config = dict(
    num_attention_heads=4,
    num_key_value_heads=4,
    head_dim=32,
    intermediate_size=512,
    norm_place='pre',
    norm_eps=1e-06,
    init_std_qkv=0.0414,
    init_std_o=0.0514,
    learning_rate=0.00345,
    beta1=0.9,
    decay_fraction=1.0,
    final_lr_fraction=0.0,
    max_seq_len=1024,
    max_steps=4825,
)
Each number is 500 + 25 x the weight over the matrix's rms, rounded and kept within 0 to 999. Layers, rows and columns count from 0. Numbers have three digits each.

# layer 13 MLP down (transposed), 512x128, rms 0.0594, rows 415-469, columns 0-127
512528503492482509470559485504489538542505481506528474490529459528484526493502474441470497499510497479515523491497480520492515472504522528483513513493464523483498516530508512519489486478489481519505497527507505506487483488478465508531488546499489502527515502456509523462481463420493506501519535497538496545514529485503527495498487493512478477484500520484531506502553503464493517482485
528480475538495535477465496517518471513476461507440473434459489503507492528497543495488506528462482523515493497517570495444499497486501532522505477499494516483458490511514510510530528512478507509466514525477461482503501517493490475491473519518512499556486506491470521515522502469526511506492507504484488498524438466480529534502491458501490484494472501512468516498548513513511452466520
523530507533532470498519540455464496490485472498518495489496483513520520473477501508473485520468486465497490498497496515565504446462516520518494492520514513526479514472525526484507529502520508483516499472514500513489482496516503471477488509535482484516484532496478495517512501479508458534530491551539529513500470517495511510461454515495505482482522496507485502537552508540470508521557
542548504521490523478507511548511465476445486489519503483484474474475502498487535506546499518522489503512531487497516492487442525506494490481519499507504516485517452525510542509553470486544492514484466519482496516522489512470483510531487509487468539510514543511525520535497537516510511541502492516480523488481549513516561478462489472515547498517481503510506531495534487567522543496549
503499488494518454522467521478503503499528506529497488549476492517578506536456507477460542506535465497521490492501515500497524543511501519559510517516472531515480475484534516466485557507488479499502496508511492512486560462518481533502507487546533487520491464507510520505517457534540502490493489560484493494511471521506527479453486504518488510500485514492465487548514547517481468505531
531513451524512527489498553505520524475495534545468515466478482498500531474502494527533523467504513489494516493476487499473502529481469502465460507503450466480523491509535537520531490543461475504518526529509451503472495462505493546486471526465519540474478487480530494476490505509467506516506473481525509496491528519517499522522495492535495463540469469477472466495486478523522458510501
529528540500495533526483526512509493526518494502520494502558490493440492543554491440484499519512509422483484505501541487495499456424487488482503513488540490487492514514521517505487473534525514549537495473470510480490473494528512509506515461495457478512450466525478516525448489449540493469506511487497494502512455521517491482487482449514523465463511511523491488524501502525553478506533
527512503492529519522454521525488478506483539514549483478517481495531533491490513531475492480499506508517469552466568503475545533497500574485481502486439462512444477474481529482507519548504482509455488443496498471494441556484525472501509505474516506570505479519493541477490510512485483513525504528485519491489540489482468459498523508469491499504524483530519504481492471508464515500492
492465523510469513495488546520497464478538516467449489483475500479463492471489500462478495515487491484499498476492500487523468486524503505500504522494529498511562485490470516494512509527460516508468536537526528484487496512500530536519478515503543474490534501500510503512474449460522521469490509537491512506491526541491488495504470443485507541516484445497453518523499517538520482467539
517511453522503533540506513535487455498463508510471486509515518489491482534534471507465537500515503506526476530489481496478432545512523461504475485533519522487499461496487497563485467487505518485517506466435522507426464509469477451508470501514478512542518529503510470458542518489511452499507502493466522555500494479499506500545487510531461477528492470508551516520448468471499503493452
497510496509486526518503466532489483508485474485512492518537493525499528505505506470537523460572511501544558523458510498473498468503513490532514485513543495501528509492527497474529515457472513514492472508486517493554507518475497502493515519518442490513502518509494484482515486488472494514531501493567460499549513455512512532508550493537462501490493482564522533500563475500538507466518
485477531537471522491512491469489493514502414478528475539525542498514471490518515486496484523522482507486477510460492464451500442471492493521462510503476509493520499478482464505466513462511490497509501485496561505510501481500541416512474501492521479507470514509489529551500478503470488495478464489494488449528490486485502489477499486497520500512506497469515506447517498519478529442492
530493494469437460468479485496486513479493503500464513535478532489477495493496492480462493496477519514463466512500533480496521525505510465538526500586526462525466518500486534486484474502487473510506498510479517482505480525536473591453469510497475485483455501478486491488499495498527481523480465481552472486503539500485483473467495464484491497510506539510479490488484496519554457545499
507494497470498524505475475503502518483519473510492494511551495496437522502498521413508510539466526465501541466516541515516540496483485496519505523494515501506531528473509501511479468512535480512499499467459455498498566464504493526487520523540488493469511497502521530479508478487489496471495462502496472537530490469482499500501526524486448514500519471508507496523490485521528495488453
502493499506524511480536501482498495513475525472514485469508536528489485480538473495515475510500518503507457512569505507479489473515476465495524500511494521490507516487497471504524489509470505517504476502518480536501496516485499397501505524480523555524494474439504509541461492547495495488492478525477469526515518526505462493494462518502480472507497488509486444511474481535513516469549
527457492489498501494471537505526484476488494503470510497500534535502521554478524525555478487531501476509511495488521500484497497488498466524506496534487470453503484492514516551514472521524517508464523515507503488481506505466505560516455495510509540449535479487490513525499488469549501489552421554471486525489526494469485525476513440495507502499485509469474500523511509514520506493504
494511528483460467491444488511459457504494485470485479472503508501514473480493510481488497479469504479478467479485490513485481544518480489478482504546539541474493529523451465475491535464483492501468466529517524503526444472520498518505477492488524456502484466507533494527551495464467469469470536512547447527537508524470490471447508524507511536500552512547529479484505502505487497530509
507516529493479481494482500522515481496484479497466491525449489505499460505467506458494501476474471512534486511493505489497468485467535481530455502475518486484524481485476479533495535500522481499499520478543502449527529484508449542524514492511506495505504509474509497493501473457517518510480526511514478465493534505512498537548475471486500492494466502516449500512454508498501507473497
516501483512531486494505488541505519510485544507476564462502481480473522516484516488480512509471493505515505496513484518510475427527499489482558482497497494498483508503487484501514508487531527490499517529504485479458523509525477426480509475511513495550508508496507495439516501468530498521532516538529499509466482488474497482505511450501481504464534503518508491496498477497492477525472
511480521469496531528478485501465508445506491513551475507523556491483466484479483480506494464495463520459512476509528500468481509530453477494442447481486499503506496474510522475494514527525523507522498457491488503490514508509564516510463535476495490508545490470503468554538479466482543521503483539481547486498502496515498549484505489463441481490528494477532490491453472482541545501496
504519491525529500485486485480517503556502489496488520500507474499499506541475495513484472535484481510505502530511452490490523451526509501514541480486482469542527464492515539499529493489508474501493509498484492503497494533487510459501507494520493487478509509494471515498528475443510521527520513516476458509483527490490512453452485512507502515517504520489531540514527493533511483533485
467503522547496492521497546525506517515526475557507478514459484476505475517516508525491533495531494519495534530506497505502523539499507528537521493486513485502483495476457540464452511536518538486481511495501469473508528491508477522491479481509568521515521534490505506482549476510479479477485523524479514502489567480531470519465507467450504523526542484535519513502508508476535544546453
462484463541527519523444511476490486460475498501482458492470520476508496515477506530535515470487465501528511525479420533506484498482490541537497448497529462497483487536511451484456476512515497484509518500463512500458524499486524486511500514496482501516457492537533499460483549510474522504544474492499518513491504438499486493503525518458474507510517499552509516476475478519502462484526
484517550502479507457543519463498473518539517498512522529464495477474485472511464500444447542505507524492504512528484475557528510502499488461510526471515503485512427482491473492491531503511476499498548514450477517526443469455501489478489524502489482518470461494501512497438494475475508514451508495497532502499463544508469515506487508474463491504474527511492494473520486516478446530488
500462478471545495490501531527523500548490511503520485509542483492507526512500505479515520486510513457513463516497531487518525470496522514521479489491511484492464541543513479545488528469492476456538538461490468510497497461452478485558487529503509510507505493520544474437518519476503496522483500500531504521525459493547485488471498539485503477498518524480503475486473508516501516507470
526490500484554518463458524509437535479514512505455499505492510500489510495504485456473476495498519532528499521513516516537479481506485492532482523527472475503483534496477491502503502517509478503529490470489500516545515499546517488497512536518507470495483475487498486475497458463507524531489480522520497545503498511516487496485503501491495508510486480494483485493486501488488500549488
492487456488502521549512481509536495504485493530508492512546521505500493548485502527503514476497519499505466532529523469460471436507485467498540523491491511514513500584491488507487467474537508507513517470481485472500523492508515452523483477511487537501494501498483520468525515524446477498511537491499473538500490516516513490473482494524455500521515515509509501488508512499499513479537
502517523515503513541491514532531557490498456458502499473484513483495508494480497538516488517504448509525489525455529507491519494446518531462540438499498531519543477480532548473533460520542484487511509487524464497510479538462504482533529495454517530457504511507505474514534501496500529496498508510532487530486505532497511532495488539495514490529494512487514511445528480507541481510461
482496513531516504505526523481533452507487493487528504521519467538503488504462530498484499496498490493489476526524492510516524428482484516462476499510528525522464538452507491510500501497543488476485509536532496540480480481503503505532500518496490502516459509462486525546464513497498510518452520532495527495472480462537447509496540526460469519471531472562533514484500486572476495529487
500491495470484513531489513452480518471509468504523513489513496489497511487459488476485502487547535526474522509540479486472491475448495487498487444512476488508483513489485499478511538489498470514501506466525484483457504497494449551497494502522483490524508485472467508464508488484518496494517478485516451559492513503508489527485491512469458436528480521462504498502506507493536503465469
513509498487520534532475519509475490495486491507479500447501516524516480501496468496527550488462482491544491465503502544489515499504491481488472486521505492493517525523486486498472530529478495515473519524481504523455482516495470459487532545468501482523502504487538520480492467535508516471485549539470519509466516474501519517489509453447501502479495511509526485523510545471516464491525
528505513501506511472483480511507492519519527483471497499479493516486506466517492493507520487477525481502470491541499502471465462474450530553449501524520483527484505468494506484531485468492504504461535536499473532520521527486501510497488509521526548518494466485516509493497495512473517513487473494454533486504562488501481537469535458500516527514520452525535547515531494500517486474518
513505544513514478482521481486480487490457510493520545500506512497494513498510514492487496502465484496482463500473533521461480447498524447479500496535494494528480485528493462484495524509576541554521484517493469448525538527488515456517468510507504458477526497474484506495496495516490518512528483504524512492459485478470497530481498482471469508529481472507534496512507457485508464520501
512516541497494458463551504505550499470520480491551484473477531493486472507467518503509540502514496487507473507515498493503478492451497498462498505514520499504518504460475467519522492504504493491552499506474476494473500491497514510533453527459486501505524484503468518494499497453514468508495527473481468512485527496539515537486486450500498518495490486519516515521560523514497484492508
522524524497529513528465521492502535470524483516509507518497483510527471491510508472484499520525466498508508482496499463483502476510508512473500480473468488515505518506488485472532487469489503515508511511518483515497509489503493484513488504468513503515523507496534491504491518476493491519528513495515471540493510497506505480481483472514496509490481514474511517504476501491505492474506
502495444494506494481518474486499485484463489457534467472535484514504527538481459503503515512499479495491467487498458473526496477459477499526440519538496485514564486496526505531509512505495471535499449474542532503579500514495536459517533465518518474454495502491493483532480478508531478503497527510448513527528502533467476508502508494490547528510513484473500484464437513462513526515488
483466513491459532484496492537482465487513491500452494456519529439485492538523501523458485497478478544485508468475489494488454518480472543463503528522466515525472516438464498527512491494514501489510521517465524470488513543497513474487528463462506511493505475560543490488531504513508471510510459507513485462498476533486505451478498494513487486508506510509484529527497488520536515525506
490500505532492464498521525479492465467510524498487465470521542520507470511485480403502456517501528542496485473468494495512531498500576479484469516471477497519525491486515521496503506469527516510472510490510547483514482535478470506491467519478510514499523526497517501500516462432503516516496473515509519471503460553507484511514492479521528475526460485508479512479505484525485510464492
530534483517501523469539489494540468546469500491506519483477525492551508548501490501502510497474501511515500476526475483503503476467499533496510485528504502482567551534525456483514512515502474531486480536514491460506514534469484500494467481468475480506548492477509492523511515480481497498460499489475500511528472525513502489494540475513460493490492490507474483432526534541557477545515
491479493503532473514500528503547499485499526518509518495466483488473470514464517504463508482481454494482469493516503503496521517513524506492498471525521536426492462536504502485467550477457531479493476429499506468516527453443491482495456465501519471504503519465475477475444532519480497498474514469462482498517491476518487429538496499552533509475531507490436526499521469470484485527462
501492530484500516501483475508504507500489487555512516546492467467534509478440517504471515482525486467508537523537500453491506526436485541522508423449512445479483475529531499447551476462482467551505512490539500501482507453452496480530525463478490484503450522529497488470473507452475513533527509512463494496527503484443504512501496525484505491480491510513508429498500501511499502520496
503498491507478544532504471489530507492493503477481497490497497475523461507509509491513509518501496484520478524481509510476538450504524529482477532496478488504526512498513472499477466476481510476529519513494482513471523486487507414471521543517426518484511473490508533517508503519523524519515473475463530489470500465486518474477491507487475521527512521504533473529538501456523507454471
498472504520490478516509503564492525497504519492529506493513518513501460496521535472519500495527448487489534456520502572496472447485557489530521538468484525499465492498532488487519491514481460512499467461485502544448473513497489532526476504525470507552500542505469485529504522511508508516520464508525515536502426517497484544522558539500483462491474517509491486511493474487519479525541
493512515510518518495518476520545515509471538493528508555536520538441534492519474568463541485510519500512491480515538532502554546510500529433532515433502459530490516496508535512527550503481448493519499487501529500513472559520539525485539543489503505446518445476475526494466517504527562500493494503468496506513463478473520489525505507487479503497503475515501441486501481505464517514514
489506502492479496462504472488476468510474531514502494481499451508494482499484514483475522503488527486490506504492504503505495401474510470525506476538481540468529449482465530480499520458508513507518533461492462510534532522523522500483486508542533495486510491501451522448503496460489518486486476520503467513527514561531488512486503491497476490485509511501487540538488525519496484532523
514473477483555535438490467490503507470495464480492505495514423462519568509529518532519497492545505505521511474446489461494479515454492507465490467494502518466519483486527438474529535462481486493502517529522517479539520519474473519480486507485473505505516513525549504442503534515460512528521524483513514470468531500526512517532481506532458497520487487479519493507506484519534559486484
500497540484523467461491518511502487541470532552486476517514526494465505512543465501455523535471484471522512549526507518492525455517518461500491499535470495481518509546573503461474495485510518472494522493483512485526549509572519520500486513549476468479468489491528524507495498479521507477501533565533538524504520472475478509493455513514527510533497474473529510496536469506529459474513
465499524498483517504476499472524503515551524507520478475494510486487464532514495531525482482516458569539535478504454469501550556480492477512480495478571496470522518517520477533483530476531470538497465537481497528503477534470475512482495496510514501519518472511465476512507475510469513494461502479474450496463529575555538511514460515484518507454482504479491466500488542514477547509508
491509511523539546520522522536489488518507479512463514463498525506505503503493492509529525484506557500521518508504503526540476544508493491472508463507459498529513545534485522507493486516456541514481504480467505503485510486553496428512555484526482510459484500518502489521536469499510475500479465518496527484475489516466524545505485511502516505509503510485511503498550555535502535509499
480462527469462478478460516488506498498505495463472514447528552534528499498544497530475471517457558472487531491542516539495479543496544521512435544492520498511507488520487533554457504531542528495545516499523504496524475510517512510515483476543549495532499530468469464511535456490528519482480476512497508486515479548498459497489513506518523462514549511491484505509501548459481474555522
516512504469488507478465548483503474503455513501497511518487479501476490524435445515508481558475497498545493495519470498558479472530507511530481501486521483455536518517468498535491504515495473464534548516478490519439505497500468474484483496488541532506518509460503541486552478524483480469502512511479519469517452511498497507501539521520498498505477490516523503496466546511486474521542
491472516508497511451488502479478490557487538512512463474513503501455526506514481504530493521514484470439530495502531485492549446510520462501457488529504459501470477489466491507501525510518522541467456514491501493506516508512502475452502477474521479500468490525515482529528511484518475484503461512464480520511473531482492440495499490545533477441501514458503489501528506507482528554469
484505492493507440510506491564459484483477491505488495476499512543465483481516494473506508514483495543446493472502514490508479496477475535496502517490506482533473563433537510480503471531499516514526492513499448510454477493479514497486469491520474546461517500491536488515528515539483478521463512515515468535504530484523485464535482474487539539472488454462454525532481484531501474470513
498516497487490506533485509484505486492466560463493505529545527525531507478537513445492527500503492480476490517503471488490500486475518496509539476499486502538520567519536491502501526541551531475485514503502549469462437463516503505540488519501453494481503480500556547512504481492503515561505480462505456501520494507535464513512503520509535464499513511456526499522508490472494484471467
508495502475494480505470563511538524454509492497517509497488532524524521514519500478467502497538519518491479475495498497530503443510501481540499508540476514522465519489507470475494483510528486527506476533510479467496504515527515546486491508515483461486521508504508512493528445437484497466510498460502517541503506544484506523479521504485493489492523513483498467477497487487510495517488
# layer 13 MLP up, 512x128, rms 0.0593, rows 416-469, columns 0-127
536509457515518487480485524501495477471518447468518491553507533486516482535458496479462511498509476483512505465524469503486511536526512498500464434511521518477503482472502468475493470480532517485540527485494473481484497509513457487473489526496487479492519502524487526458487479480445485529536491508498454470505525503507492531510478522541486483511505490464519485503497443485497500489536
493525504506506506527515480467492482502468470507524504518521484507505517490501500494457489495485493524506526496532537441462527510482529507513524514499467529500470524487491475494472503486473456488520495478489482478521508519474491496503488508488534507492527484473468508484494480491500484500493505466508460497473528457496500557509502488499521524540494475509539484482483475489514508518486
516522540476506505529482517502454531525492485493531488505458514502492465504453543518530479504449505558517486511509489496522465523543476509494475539537497481482483470484449506449537501480505509463510490497477507508526483463496504513477466510485510486512493542483507488551540508527481489531524502529476506529516524502542477506528537477487465473508437480531530493464492491527531483439490
423521511512493511517438509516500506489525499467522452481496456470484481468496541489523533535552505517536517549496489526517502520486458530491513486478503506487514499536514543528514497482526501488484553519544506529483475491532493528469509471481507501529502493525528533524484509470470497535558507536527465499501524468527510512473553519490510490474472506481490546478460530483471498448532
511540480491523438535498510508490492515518456541521536520478454491475526508477515488472491477491511460512499489466558514462535510470516486478466503512518491490516511488474494461545537509490499509496514465494517477522548517525491521492520503531462549518492475522521491517519513525520524520518516498503509504497519484453550484525487494484500510508488478528501525528506493531458469492515
469457514470514523492518488470501477494525502456466487535517461499516516537485522502528465480530509476515528489519489465480455550532463483448508465461507511480512481532494492536499510486437493486532480546499535507485499477493456503506506475468496522446500520507517494451498498480467465540483504478531507471466550482515520499480500516507498496548518488467561479458446487494522580509548
483519530518456485523467481515506517503497485466523508479497477487544523512514474509500461522477484516550528496499451486526516519540475518512540513491473510499507446480457505501528482472490506527506559523524513488486497521515494546506532532448494483569508515457486541480507466519472468533473515441515518490513478508468489524509536486511492505518509511474554501466464518493505495535503
527490506506496486523503498491467496520513481539501501491462453460493526471486523489487456514455502510491500533481485478510533504480490540504521484536473481466491440534489473500520490546532489506505489482499478499466510511450513515495476500489487493524508467543523514515467479515475534504518538505500467512523500506484480546494535507528516514515530556496509547498498507535510497525443
477514462494509471544494514498490471493479492537518512531558502492526505509519525504545518504489498491528552509541524509516535502526459518501413516485464517507477472515517503485458475513470434523472518538514476491490487534504540525519541450505501502491557490470514495470473468495524504487514510508485467519499492472520487492458483464482513519533482518502497473468497522479479497503526
471497510512522484489462501519513491404487499495493532497495507526509475552512492510510464525528513523553444490472513466491497502528481492480471497540516500513473498533537508521493509500530501536504532499571437519521489512495537501484509508518512507506500480464488523500528541500525468499478473477511513502467471507524478477470524475532501502506465488491530492473555541512527466533465
463469506515512519552528507554467508505547485537468538534492482482486465549518493519518533462495504531524547456498498474511524503479510492509503498434493506523504501487473509472492524542468534531524510489541509507537508479484475496485467472513519502537551549470493516516490496508511545509489485478487490493485528466484486497481510467517534498543478523481477526534478516463470576510500
541518456517488479521487501467479500491523469509433498450507505507516501483492486517520463486471489537485464519480519484506537525450508551488498492507478479507470502526536519557474498472499497459520512500480497501541513516522505481497463499518483498509511539503492517472529517539532450497504466506461516465485506502499537514499483494496471465500468508490533536509482476487479492456475
485501473485510507492464509514473502501513461541467548509500485486482519465437500492489464500537536495492553523501523497477505518476473517517515488480498496509558494503499483483506474470518460466481502470490483490524505448503520516521505513494527566464510553509538518490514514479469480511514510502500490526468491466467522483522498514487477506541498505526561510556510484545513467449515
473486477515464497487504521484467537500526465474471486482458541478458494510501491493505494510480522514537492505472488496475468494484512497505483482479430494465520506501494523481467529496494500461499491542536490489511551492496463496491479552492548512446518470464524497464517514517512506485479450491531497476419511523504501515490515450463538505500505504494500500481505530516474465514447
523534465544461452528475524470500504494522508474504516507473481448481516515442458493510491521485510467453470532495540475481501534503486563525532495501488510493478485522459497526498498507483501487540531502506476476491496515468519522511506522528478499502490501537538519500543509477529485526484570522528483437502517500494526530506490516532565521518500482496496499511493469525507480487502
525526467533488501514479475467467447499545489491508463514508499470508532461493528573525505498453485498483475501465523520490490512492485520466467434491466508530481536502450487542508503496474507531471539515512490476500445466452447498536488486523530476476487514506491471519494543553484485496515524508520489485485487532531538538432489490528513549486494518492495473524510494464520462509490
523506502470495497521510488514515505520514511518488477505494532449478487468487485471480478483519522514489506530514517504512487504489503494513461527469508476529543484442492496463489491503509451484548507493463495484487491527531474527495466525502545497495513464472507510497505496506519476464492501509482491522537501506449504509521494488506529483509494474491510505495501504529491496490535
502521511515485471508534526479478513512501525463496510490496508481526477546456454501497472503524526505564531483453461535480509498478510520480539485501465449512509507502484506520526512492542527490502496524509483490489491503524482485515430546516494483483532488488552499462495517498506455507507514506527483516476521539484487511495534511492505503488482494477530445501465497501440554497457
468498474521479509511521501532458496495494466497480541502479524537534486499450525519532510537481519494555499481496489514560513485482477549527527493506492545485493496480526534533557531506483494543493424512518510462505545536541482536489498486475513512514530490488536506485489524472498515483494462500535504488478467513495497536512487517512515508463522498538524506457522501527450524491482
451464485492525506504483476493492504520539493493526504485490479504466494520488527492495510537535458535521496506499485469514480492520509464502494535512523510437483494505511505493497528508475492510518548476529501491495507521468515509478481485522526506511502493494538507489501515469494511516533534523513495511510545477522505489494489471499522498477513472531512498506452524530476480507516
500528464478494479518474478484524506467503462462524496520473517528533498507517529493492490491490490520525471553505496490500523501444486525511493495507460505484495491512511523476467519523496511508515517513486508484547505478536492523518494484500480512605510492492484526474484516497536518513516497477475502490511523519457513524520485548545545519527483496508546504459480497484455513495523
485468491478509499511483518530465479466518488519502539487468485530489491505564508490531485521490495479488495470487509480475489512501503490479501494481478533473488454558546518475520533538506472517533502493476523472501475503515502520529508520503465471500545496496451496504548457514503516496526475511475486467534468518469485510509476467510518491529475465493599510544513513510514459563502
498513506501488495490498474514438525515512504529509519522474479498483474492468482477491562472451471514524522546561509491516504524482484505531503468522485508486531493532477549489492517440486486489539471513487492478502494460481554480463512511493520474559476476496507493492498495474503546507535493489485461510476471507526546498452479462537498519472507510518490467508568518530551510513478
495485469491464477475490486495506477534493569521515543530518479486489489455457498476518490495529538494488514495488460466452508500513514536485478459478458463520503500510502515463474517489517502508485499559479480468529459482472564487495481531483490502518507481503499492514505495504508499451501529488497507542490538493506482551474525504517507510490497508504514476522457488461523510449532
502534493487485497485460474435498511501472516494506555487482481507527470495480500482463515499505519496524500466511524492467508495481484481484500482519483523506509509520511512488497461449486507496467520471515475485487460466523509510518479515478505468483512529515539491493519455497508510536523515499485480507474543471439514484480479449482471470531533465497503512471458483492495506498492
486463524516468467500496533507516494517487497516512538521522495511485442517487502519480509492547518493501495504524475451484482466512528463525530526491511480488488498481494534542502470500535536497481450497548466505489493457495519505481475467529552515506493520520508527488487513520488490476537507457523486521473547549504542507456458526451469509499494500520537500510462497494520469515518
471443481493478471524508515428460451485502535551501478526489438507484491546490502526491493529504494468495503470510522460535471508515541469470490560476498478482497492476495514500510508470497523541535484541490517486537489554493490478479476498496476513538516511461556470504536489472522522508489501515508502511481521480494508514486500506483538510489531496509490504461519501491502494515507
475508500471522466478489484531500511497549469532526479516501476494502512491521460505481432536457459504493457504484524465455503484475499515498521494488448496497445469549502473495508512455460447512529490526481502503498494506490512491490480475465540503505505510479520545484469486502521498484475521501480448456459480464479525544500452477500479520498511505524508512482488510488475483515521
462474494463474504513494529520502496513479510479516524497478484489503478515501502496506509498511505488482507490479524569493466488475495558496482450484486503491509526499500488526482541520476473483512477486505481497561460542520524526486468498487525509527497507473484491510478482489471522534480492520511475532495474513512469488484507480517475498472508493481507508477488541482475471506491
497512505467473480509512503481495526512506511501507495480506486466541451525481485512512498473536528548509520503536475504500533503517487497526496510483512541460499526534451516491543514463512495519504471484503460522525511496525495505486528520467476493482494487481451517463534496502560516472503508461500497490502505541553494486532498508448532444538501478486528503475500503506517490503484
508511473519545505521525491508491498481507493528520494480487514482512487482494469506487506477556478526483492525520526505453537528464502488548512487536480476482552507534455519481534469498510457500525538503494474470481489473475515516506492542501508494525509466475487530497453504500509571435485484474490463488514540509534529495473472534519510496532501458501488499481481488476497533505492
499509488511517501503512506503495481479506478557461533546470500485526504486523535514505516464519537497515545490482510485481478489457471550538532494452433529486502528497507470539481535500532495529487513530503488517520483471531471475551502506506524478512518523477519497470492483541443544522507468515504496492481504524469525493510521519476520490505467503506502524514504522501483494474485
478505503487499513475504518493471485497510452475492494543502499486528485484474511503483517478507520561491497464482513481484525485470512485505483492468481472490493504467492516492490466516476445475560519534532490549558491522521511531466502460464533490545506468497521497522484489480554486496539513472516510544484507515466514499469478513536536500501482505526489470501472500486489523482510
493489498512485470501502484497503489487499517499522497488518505505509499489473495478492507487523497498493504496484493515502507487516504480526543497522514504470511521497495492498511504487493534510493536480495517498510492520469470492484503504488484495462497527494500519507528481491503486488521488493478533515499499500502468501505501523483497492516520512476489504478516500493503514526497
516512501504500488532525486531508490466521523474490528541469483501517494492507462508516482535490497508496519487520480479522493525476454527447481505469438505482546485521500548515545474533502502475542468477507516496502503508502456524483539510517474518498574539502535527497517464492565492497493524494517487539450487513530485516484462503497562500439479506493547474456540498469504516456486
530490483535517530483486428512438503510467497548485482488470516497507513545494512508487473522507495458498519506487531523479545513483475488499538492474442483466523498506505479474470487473502452480520507488487478494504501530464511500508525552506571525496481449533493506510488516534454489540496500509498526544495490491496478503484438479497530470481471512503548446525464493541501503482482
525523488483489492516484501492490512436504476532478489564524513480494483486489499471493503531491487546512472485486495507513468542477528470496517509495438487502539469484480517491475518512513504524533541498560493503543526467483527493490494512503540499513513468498507507507504491492512509463449496538520494517522536526469532493501483450479498497546501468484498518504506550504487499468506
463474517508498515489480499496485470493543427512507502501483527494470483495506508502466483515529494506489498522513469504513497534480517508473472498436537537487480541473477493527489481510485467501491481509517478520509536486536480475489507523495595500491458494456466548514520506478513514494536507463526505502521565466500520525486469438496520506523521528478477460542510463503469542492491
495476434535493481507490489527515452504485530481486538518513478479507505488512499524533484510453481498514505486486519524434452495477467573482532489501477488499489473526499559512497466539473502471460570538506504494476460569530472507446499544499497490495512507470517509449529494527507479481489501534533462512458470511509476463529473430476524463487488498480508512434506512483547498484440
483500488490452501507489470505453524485522522492438516501464466499472499508478548586486534524502524517491485473489487521524498525513491510462518491470507466545513463510501455513468562471501475548500567519515485528524517493507493501466527475487492507492497545510471498503497522556511505478519495532522545482522460500537520490529515522508532449529479451465479494450532519480448543451519
507522513499510489480540503523456515456499490508526489527465513516481469499467487511545498457503470491508485502475513477504542493446542538512554506468512493492469467532459509512505502499497485464514490559529510517472548499474513495498469460518503516468535495490518522499495504507540493497523460520511464495458504523478523473453487489507493482500488514504470488465482527494464510500460
483537487504501495567513487514476481519530511526486514493519456530527531525521481557485451505501486534498516529519496496507479482470514511504499478448487497518550508494509549527498547481522487495515460466515490482510482522540515520511469571491502501523495498500466511505519561478487489510485503439522462523515493543468506510457473529499538512528518515526547508513508529542480506509488
516479474542476488515493510516511549521496506518506514474453486469504563525511497512512478557486495547524481514522487491508520531518477462526516479494418507475497420476461494509513531506478529531508531542493519480490481497512509512541502513539537481495538558457464534500525472511513515546495492515475480476526490517511493525461519508511471481520498455491543460476522518528525469518513
504471473458499447553453489539484474514489496457506484512473476517481507478498507509460484529491527506485525477525495488476499483441503540500492490480534499495494476502492467462526548452479491494489510490530464453519506502511480480514497518480495494530508509505524524514489505486484485483486491526464516515502512498513514491500486469491443526466513489504497509492514497530525521492479
473518521486504464465480491520452464476483522534508475541479468501512491485516535526523485519510519463488531519442495499480481493454502520462509506480472461438500479475491486529479527546442500538494504483499526495470504469481516532558523513517526537499529527483512491500505497501520526455491505518468516504529518543476482485496518508529512502524470534454541491497421509480491454523535
493515430492502497491460501520465475500489439535486527513538530501466441478522532513465519488472521496507455499488543512544516525438514521444535522517504493510517504534520472521514498481491505444518483501509501527510517498545567489507433487496484498519481475468501564517566511532544503483460505481482513463514490504455498527464500481493506510517484507484488467507529494535480501499496
501523507533509483510486490516424520533535490475521475522462508488452481512503480527476511500492503537514486510488522525484520522526511490554541489543505500513516486495515483508497544505503471518496415504529489438502463479525474514448505441502462536507491541478516535496465468508506505495489521493507504459424543527568536518520504492516517515481450524482524494533496537527471513521491
472533479487490509514510495470467505498495501492518512491483506508512522505547508517530458531412505522467506476512494519474480523487516510540514514499502523486510506491505490481465472456547511510499532502515477542473544501499483487510453486464525511494512512490474519501502510512466512501475549466489508483505471507510495490490471454492475504464473509502485470491423521485514473470523
467512457483521503461456453502526471448471532533485471487461519507469480495474519523487510502525552447493528484535523526490478518513475492483499491513517490484532486463439529528527497492495483483438511476464496500522506528528551504523431505469508514501474487510481495528509548488542492501498507490485444482484477531501528528446506505527495499486508514514526525453460504487548538470513
461496522460479490482462510484494452503452499499487479528494559529515491494487499512476524498456500499461488510505467498483544501529527537495535498498505571508470472551436468485485529515473508526450474490453461539527512484499545480500473504496529501512489521446462501480516517487480473469548459488485463462507517516510492543502469504517484456478506470485547505528503461501493493520502
510521457484496469495488476468466497507506486525504540523497526470487470479456510484508462512475525487481513431496463488516547497501521514533521505438452492475461487492519467469476492496473518456480515518495458511477508511504519497491486458460532489528518445523501470486464510500519505490485481462497456512519490457487476521501462476503481439528492495528541511496495452474530504492519
527520493468503504489479480493495494470523436508454496531509500517462502482472498514506530538486461507554508525505504505537458527516477527533526511515498486466540500488461510494500489502588461539523525509509484505519493518521477496484500508491507496570514476525536534483537501525520502493474531519501489496536517536450521563486505445493466525501528481539526545440478489514498451488463
527475460543528493508515475520470496500483508480497531503479484484476500508490495496484522485473495515500463474514535497528521526517480505514485449484484512503495500528494496484514526487518517518495489516471471456522551461515497505474478486490561504481508551483479525479475468493519465421417494503526494509520478483501515528514488458522516497509496462487509501479495515449521534494507
462471479484489506463495507500494501492509539488503506470506528447509486525501546495479503507487511495477475492519524511485471498459511508487493504459494479523523512519465529487506467469502510511472507481488451434486553474502548510515481514486541514502477516502462463503512484472546484492520496531488490514515513504507500520439485462512484479481466501495509506482491518510517496512541